Each number is 128 + 32 x the weight over its row's rms, rounded and kept within 0 to 255. Layers, rows and columns count from 0. Numbers have three digits each. The size before them is the row's rms in percent of the matrix's.

# gate: layer 4 MLP gate, 384x96, rms 0.196, rows 122-143, columns 0-95
# up: layer 4 MLP up, 384x96, rms 0.201, rows 122-142, columns 0-95
# down: layer 4 MLP down (transposed), 384x96, rms 0.0917, rows 122-142, columns 0-95
gate122 099:146184158188165171140151161106138105188109168133106126129065090075110125101137144073096130167117095110131101137173157136127045157147114108101134079148129176105190101092176145163152140163121174135136193080119090126118126119150080121133116104156099120149120097080133142142057175081104094122
up122 102:129137168128108112169118146220118090114134094198141190191124131137168117092111097182125154128103198143085084116144104117126119141091114104136101118113113084122060118081074125135120102127087129139140091173096129120129160184073099138176111105083070149168135160146160152115084132116134079088
down122 106:095126112081163165102151154106178094102128134174146102074103161138112072124142137079107131141095136127069123143130140194108152115136105121144151189138058102119079148082123184126130166139106119176147128089130168113182061207088139105108171113132105133084072089097131127070123116149098091148
gate123 102:203068127131098061078098142139168132225157110133104160140133143123176097134090117152155153128143132074142105136156103130149092097097128160121158115102132138156151149109135100075144091132163093144079127178136153142139077151119161173099171116069078056133091103139166113171169180145118131123
up123 104:145147060134099155102104098049150141148149100101120091132076095144152194123193092151126119147162122143100059104081150148172090181072193130155125131121123104126113137129092173100102151155127178081144137082167169153141127148121118091108094149158122128090057106083091167116161133097125149105
down123 103:169165108093079044191122121171170111151129146127135091095072136136161128132101177101148102121117117146142138107170073105094154153150098119159140185132183118094079138161182099170147134093172145099137130140089116130105113148154148106217107138095114121115170089176102159107119163147066075132
gate124 094:138110174134135135098138125124096152125135121155156146168142104138116102193232145108113138082094105114155080052167148107139137109091183125179117124129098114098117099123138156131102102181156172118144085129128098081066117171115196137143142140158127125163155118125129175091108145036190161103
up124 099:079140139151113142129071142152161115123171114153124086166127101176162123090118138146093125095097132154127125153078165118088139121178120115205107159110079136058061102103069130153067158100101099120087105126172126107156095162148151150185132116136097180109185109093135123150120063161092185147
down124 096:221093102146085175109161125166171162142127108118158120087157148070131130118156110165164135119113132066107171146147151157141103128126106113082095138108165103139213116110158142094155124118158148152162113076162110149097095066110084077128139135136154094164057096179112144097132134079173108087
gate125 106:135122178150099125070115115073139097141111114074134107156150164147143117085136130134153149078067136185124141081102140127136099149162175138104156140151090128230091105115133129166145121139229105103161176140092095121116077110167133126161149089106111177103116111098149064181080134146140148120
up125 096:154144078098125108149118155154114118111130123097094155123184136189130170181188144180106175148069155135148072134119114087164171120101059084146137098132065157162071113192169111115120146179157123098154128092097134148157167133168186149115099064134140091144179114151118133100120108114082137130
down125 099:097104150144094127168190083105122182128168111139076117166125085098136153122125186132070075160176140102151158078152135093103113066100150193130130148074129130106113119122095157085102112128112122097086158197135115122122231124097130152136152130124085186127066131163136160112105126120146144161
gate126 101:138113134138139146116179105132076168062131137112122090104157118127099086135148162184147139106078169129076111136148146116145118123094129161114133156146139115097221129083155124156147108087140139167212184190144128136200166134136121150142088078196129087069142117127172104105122177154126144085
up126 103:134083126144162112096136143148148199123125108122159087099144093171126122181163110123129122173123130081123134145173184139155080175173132132190140136181100135130182122183164121173072126120126138153187129092103167123169110158130102121182106209134150089099200094072161120096153155134105130154
down126 104:123109081167033109132065101155169098165120113125076091090121180097115180121111078115098133166167146114153127127116100165147137168147152106110081136127156117114127142108114142062070149084159143086132103060144101110072073109102120095174169119155151174096089177174097143134124147108125137125
gate127 107:098116092142092105086194065142065144092097209170091100163190104089130124079177157177083127106150113174082148178094120164153142141108114185132079187108123112136139134115147069116089164176139112134151123132129119127117156197102106120137071145119120082134125119124134130116124173134103119157
up127 100:112137091108145076136160127186089157145125149154097137073092106097205150147078103124179136136122129131102093130126068181104175108142082170104113153179108153145180143120106137092150153160123151148135128181104117100187112183144107137085071109117110134153159161120164115087128035087157111165
down127 098:181181166144152141132069141102153103132119108102175067132175130161139135097183155122138155170123187108155140097128195155104097179098183132103173159084088137149103089123149154141110072119149111121143132119127108164100160102101143096085149117089146174089089089155163194151091125155173075092
gate128 104:107165067120172157097174140115130125113073170135166150145155142148158149146146109081139107116132117114138129150219148041132179139164140154155197110115135083106129164092182101102143150084137137145142086140112096096097179175144083153160123161144128152178115097092093041130130116160140122098
up128 100:165069103159190119105098102141152134192161161103099140139075118125128124153112129161074109161125173117193103165128153139134132117184126068094149102151193191089134055136129119172142169155132095106158171174118103122146090106100139102113101115089127155157087152120081162100160153125095069163
down128 101:211142113118102117143119160113166133199103165143119143081136126175163123135074145127162107143146054191106100154123085147088160113127146132141172060118151069139140147106142166087116137091167167171101127179087112115149157156148118083098182077186104108075106105113148148156139098142088104130
gate129 105:107105115074094140108155111116139132151158119128149142176137095177088075179156143171086184145139135104172130126122190095141136115088166171185095090138115165131126076127164174117124145130096091151121133110080083106157135162056140157190152121196147090112121139154113106140124205141170194124
up129 100:134183124142114150133123121098128166108133083130107087122124088153091129105089087204090085119116160105065115145100103134116095119188140139085074143182133152114127117098163154161123129114122086064193095089073157110177072146095086155065068178136126159154134103164168116147134115107166132104
down129 096:126148153138142113164099143108129131169130095070124150149152145117089056106161222150054082160167155152145130131165184180091098099080080122140143082177124101118125107187116153103163037125103119105121166109086129145155138128122107165167091090127145137128125127160114154116092142181082137134
gate130 109:142141139154155130164188161080099151149124161067105085109106142103166116124141120165163053106115113136107089090150148178080138174119118145185116129103115160132118058085181154115172150153109118151095143129112138101130150100126188150066183113101126168103090122142129106083073060072127157092
up130 113:093145092193152102070190134134144134150129166090099110118145106097126133092110111094127079089123125168091119110079140120073139157186103077124124081159103064092143118052133133113143107146106145114149172155145176151160103154071192113120165120106156114127149111098094154097170103129082169057
down130 103:095142156076090201097148169103169103126067137127110099143080176066090092158153092134137142123116180121110124130131071048137134124143130135157181162080133129138099119099107093118185173165126110093152140140159177108096126147108119148141075170098069117123132082153155157150144063088129148089
gate131 093:105154077065116114043151165168117147121151119139091080136104138106111153104111131121076089097153122206176116090087157124133130109127168168121123140116093199085151098190166089122130118145092111124169134110166130091174110140170095088156118156163079093167127088062107158106084142131135164131
up131 101:158119149142112152117107176139135138114134180191135155157144159139098157058113158138128148100073175093151129148131126166141100125158072096182201137142143180158140129073144117048112157114149077094115163129124142152141087137125150226125108131141186114095140124106082139105045109145130113155
down131 098:240105130158117133121189122145115141138191117094064088069115146159130107167084135143155140157091116154134153106138079153165133132201161055177079064101166112149087097169156113153126110185085118118154137129182126156187167142129146117127125115111128104132158121150113127129154128114127148111
gate132 115:201156141096130186145132149143076140114137119130101158190160141172172152095136169111160141100123145179119108128183099076156163120131106148101185113162141110110126172156126165080098159125115176021106179179177156110144182110087158123136123115100103142142125170121193155133146137110098109136
up132 105:136167137122133153107152168109176124156080163090148155102188148117112125098129113150134102087117106153074040169145091102114095149115130132123130186146124142085133089050163179119054166124077213116137177129142093133108178096120147134145084129110143126101159119150181085145082103097143112129
down132 106:141110197168149121105113089115140133106213113123141120097155156129096155148097162130089067156121121106124244146126138115075117139137127079135132163149121169070075082089114122118136069148139126120191109128107086112082113131121078109112128122150114161153191059137137150094101089132116101162
gate133 103:161138149157130130123110117100071133157144146159048130079096128112118118119123212187147150087068133138122233134137172169136095126108133123101089106094146160163136120114114128108139136103086149130086107149124147119105184160141154181127103151222136093120134147173127060061124123149142109134
up133 104:180140142118159076102112080122135144131103103117158150184075181084101073112138125099125109125072113126102097142124065141091117108089119125166086225131178175090133090115155128119118096095094110090180180084148098082114172093169138110142128102120086184136126150079136169167113152125122135104
down133 103:162155155136189145182147111135132107081143113151128152219134113130109136107109079169138130082174151117178145152156121222132113099139101101052143115051131140120096110084159177135140152095110120148072095111134159157116191172080155131131093145147123098162148130133086145111164087149124115085
gate134 103:176153137065140169174139183135099151188145129185115120132131140106088189090091107129127098095130117115070150146131140097178085105128129149134179163145090120094145112129157136097093120187091094142128190097102154107104057151125157212139058158113098133106108175101158163104131101105101127125
up134 110:078105151160162121127141173107155061109129126158120140169111111156102110133114114157125134165137146088170111076129130187175141127170094112120094192102109172104143119126150120143142096171190141151093151108158141178145156147153112101138150084152206126219133044071106130174142139134105087089
down134 106:165118141150082170116126119194102091149139173133165139106177183112157075144094112113115098177151110162105107135137110075167097133137176109162135159097138112121085158109131137168112112084142107112049129185128141115155105129087124188118119113185090143131116092127051061123090114154128043112
gate135 098:116096167147139140096209125134101171163180156150063098160164151121154032116089115174141114137141095082180082113122132145134111122117166074170122136060103122126157162102163127102122162097120183135073123138146166139101115136092127157123144105116067111105148084117162085123139132152078115193
up135 102:199132103133079135070069152122092085092138074134134110094074134149066120095145177051112162101131106148136122102127126124146092100110180114147151142162140136118091094166188172118160096158087084122112140122115174136112152113141129121147093114167101144134120113062129109150060202121181102097
down135 097:141121113153100134153085078135158100081111151170141144143123134157149102125092044083166121140116037128109086129165114134147102145205176105132079123118146120148202127119144103078150062121097101161124169158185156141106148130116174190160103138050101122147091153117158104133143124156132139109
gate136 100:097111151115185137114106122153141120112116102119130104141099113120157124168101085167124082092078163100120068142109134163175142079189131139097145091050159151142119187094219173198110179123148120148115129079127120122177134093111099151120100116125093114148128072190149150105127133094162072162
up136 098:145155170127126166156122122166118191115195135044101109141094118120081130133175153082121139203189124097153121111101126142085086154138175147153141140076127185180123120107096076064160094101131132154081162172127131123126121164122117139096082114155163188166147139125144093087150123128085087143
down136 094:105167104124101152145104168119131133179164157206179171084118118152104161111129115138080103126119151133080136134044175176155110128133145088067105051165116080079144137131088131079157124124112089061150117082121122156116127145107168193126182101127106113130112072103149130162135091138148152134
gate137 100:171139141126126107102075144170109097160113191159149134136130142138132087161115103089158128067148140106132065094160092106090168145119190143165167096131121140155058105116161093098115096091104096219132188176121178109158109129156071144160104108097149140117130147052144128129169111105154163156
up137 101:104100062082127138108125128075102128117115158115040125065178144101121090127085084138093127108144131157140138100164120116136159182185105174118125084127073115119100091139155094171139147094202066186081132152143127086153123110124180154095080133080087129109090116106089146131130121162137170141
down137 100:077168131094213097061133154196151095166160118103183105178088144141113185150118098125158171144088144128120176097184171147147140151121117122106122119157145118148169124095082133150190171144125110075147125145110144173147118125177137158103156132104190111117166111156119061104136174116154101104
gate138 090:193113130085075191163072129120144155112087115097112139117168122083078126156174135143167129062151157179134123153118137061101173151122122121111126092129171111138112116198101104101116124172124115090122159163134153142077162112139145145127113097042223127116125121144150095141173127136085168108
up138 095:154153149077111129098120112107098093160161164146144157129134188115155117118152174188135121128152098163090174063163155104128135135102084074119099211070093136123106120103154148095124144116119199099105177129143085158158114136105105183096124177099137048109128134140103161085128161159065124157
down138 093:127165057205166107176130129154162127140114061119064111102068124091145143141126086118086122144088058064098077138137103124146163073096166111189152130148129127173185099162098112135136138106131120150161104113083109151153110129067101173133126125151076141122106109097102146106113097149133077146
gate139 101:057112175093093159110143125136171113082103183146126106156119088125085172121119104152122077139184076042120111112162125142103076087061125123116138133072152130091104103132138079167162095118096121131139112178122118151076152165115130114143147069123097140092057153105155164103137124076150171121
up139 102:068125100129154124098113147128131170107156178183191103165154143098135107102179117133086153153164147085064166134091186143196138087166116086112093163173142144175138137139138168158101138123122138181140128102152098202076083134134147106123143104141080093066120116129133072092108165106117107093
down139 102:150133115159121084107143042081105109074133106082083169148106132190159133129167144143137176146174116120167094116147114107102130105097124132095080125192171167162119144132095102143190186106097088133116087119133142103080137105114198093130145161131134115147161210158125116136098108195114165100
gate140 094:104106072106149166110108190126122118107141172143049125137145154185153132118161078128155127096121092150195172113157130151191072122125133170123173112122133055143149131133134119152136118120104147101073161199111091122153131145195204133134129113186129175184116134151122147152068137143102146143
up140 097:124081090142104143154093100154168109136156159192104040124167153121144141088128168158126123159092099123158095136110120102128114103137122086097141125096149116100061100137096181119090170136168202145142095114106095213129129156191131120126148165135059147127127144111143088134131053120113177079
down140 095:171116183134110072114134056125154104132155101150155148213147072045105152153134082094069072114123128092108135153110135110096148114157109115126091120141133123072136138113158108122154058131146119073171118117142178140140147088064080170122096136121135116122148060093125148143137175158140097163
gate141 094:133177125107217107121097148112073140150140135141209151147111115157124124162132068143156107162115149158153150106128153101058157105117165119114188146114095094106104120120148140131122101131136186106124141154160089095088202048113129073122167096097066173096077133107091125156123130120154124079
up141 100:088110135181113091125150116137132119176108096131193139142205161135159066115099139091127130134130174125071093157141145179134094145147096113093129072114146106160127128141132143152111099123152172151069136079143142127086156135210072164162123171114136091104157116076134115197135045130096119161
down141 106:149144184139136136092062146120142103176095062088134132110133135182072126223162159159139095085120106121177089101163110127050168053139153108116115080120070121131075164108108122149145138139111164092141121115118126099128167130081112132126084109108101152160097137123082088125119149113082130084
gate142 096:107087108091164141078173116139143163130090104129168177137128135106134148182141159125110120197128128147126181070146109098101134107150130143098107056105201176172140169117125069162166079132193174178124137146184101084065119146134095066123110139161132132102116104117096146150106163087141139107
up142 099:121091174152124128133139080161112155145124147127133162101163101067101112138073149086141081103121070154131148180171123124143078155117199094110133111095164130142125105091116173155120102095162132037142133158115085122092154095163146149143084183147129113124150082211123143108051127129098154084
down142 102:146189166185169089110080173137131164118095107055155160091176104178091094189189131189124126132091095140137127131080101156119131155108088112126130171109142153120092176119099095194141078193117151124109081102137104142106090103086148114120142113132163133122136119135198125110170115112122171151
gate143 100:084126195188156122164050122091118130136092160122104151138163102155146083159142165119138120135117213128141164115128127170135111136138189187075098134130155115131125122147151123099083092089079184157090187146106130092109114103092162070156138146095181084107120076130100062138122147115127116154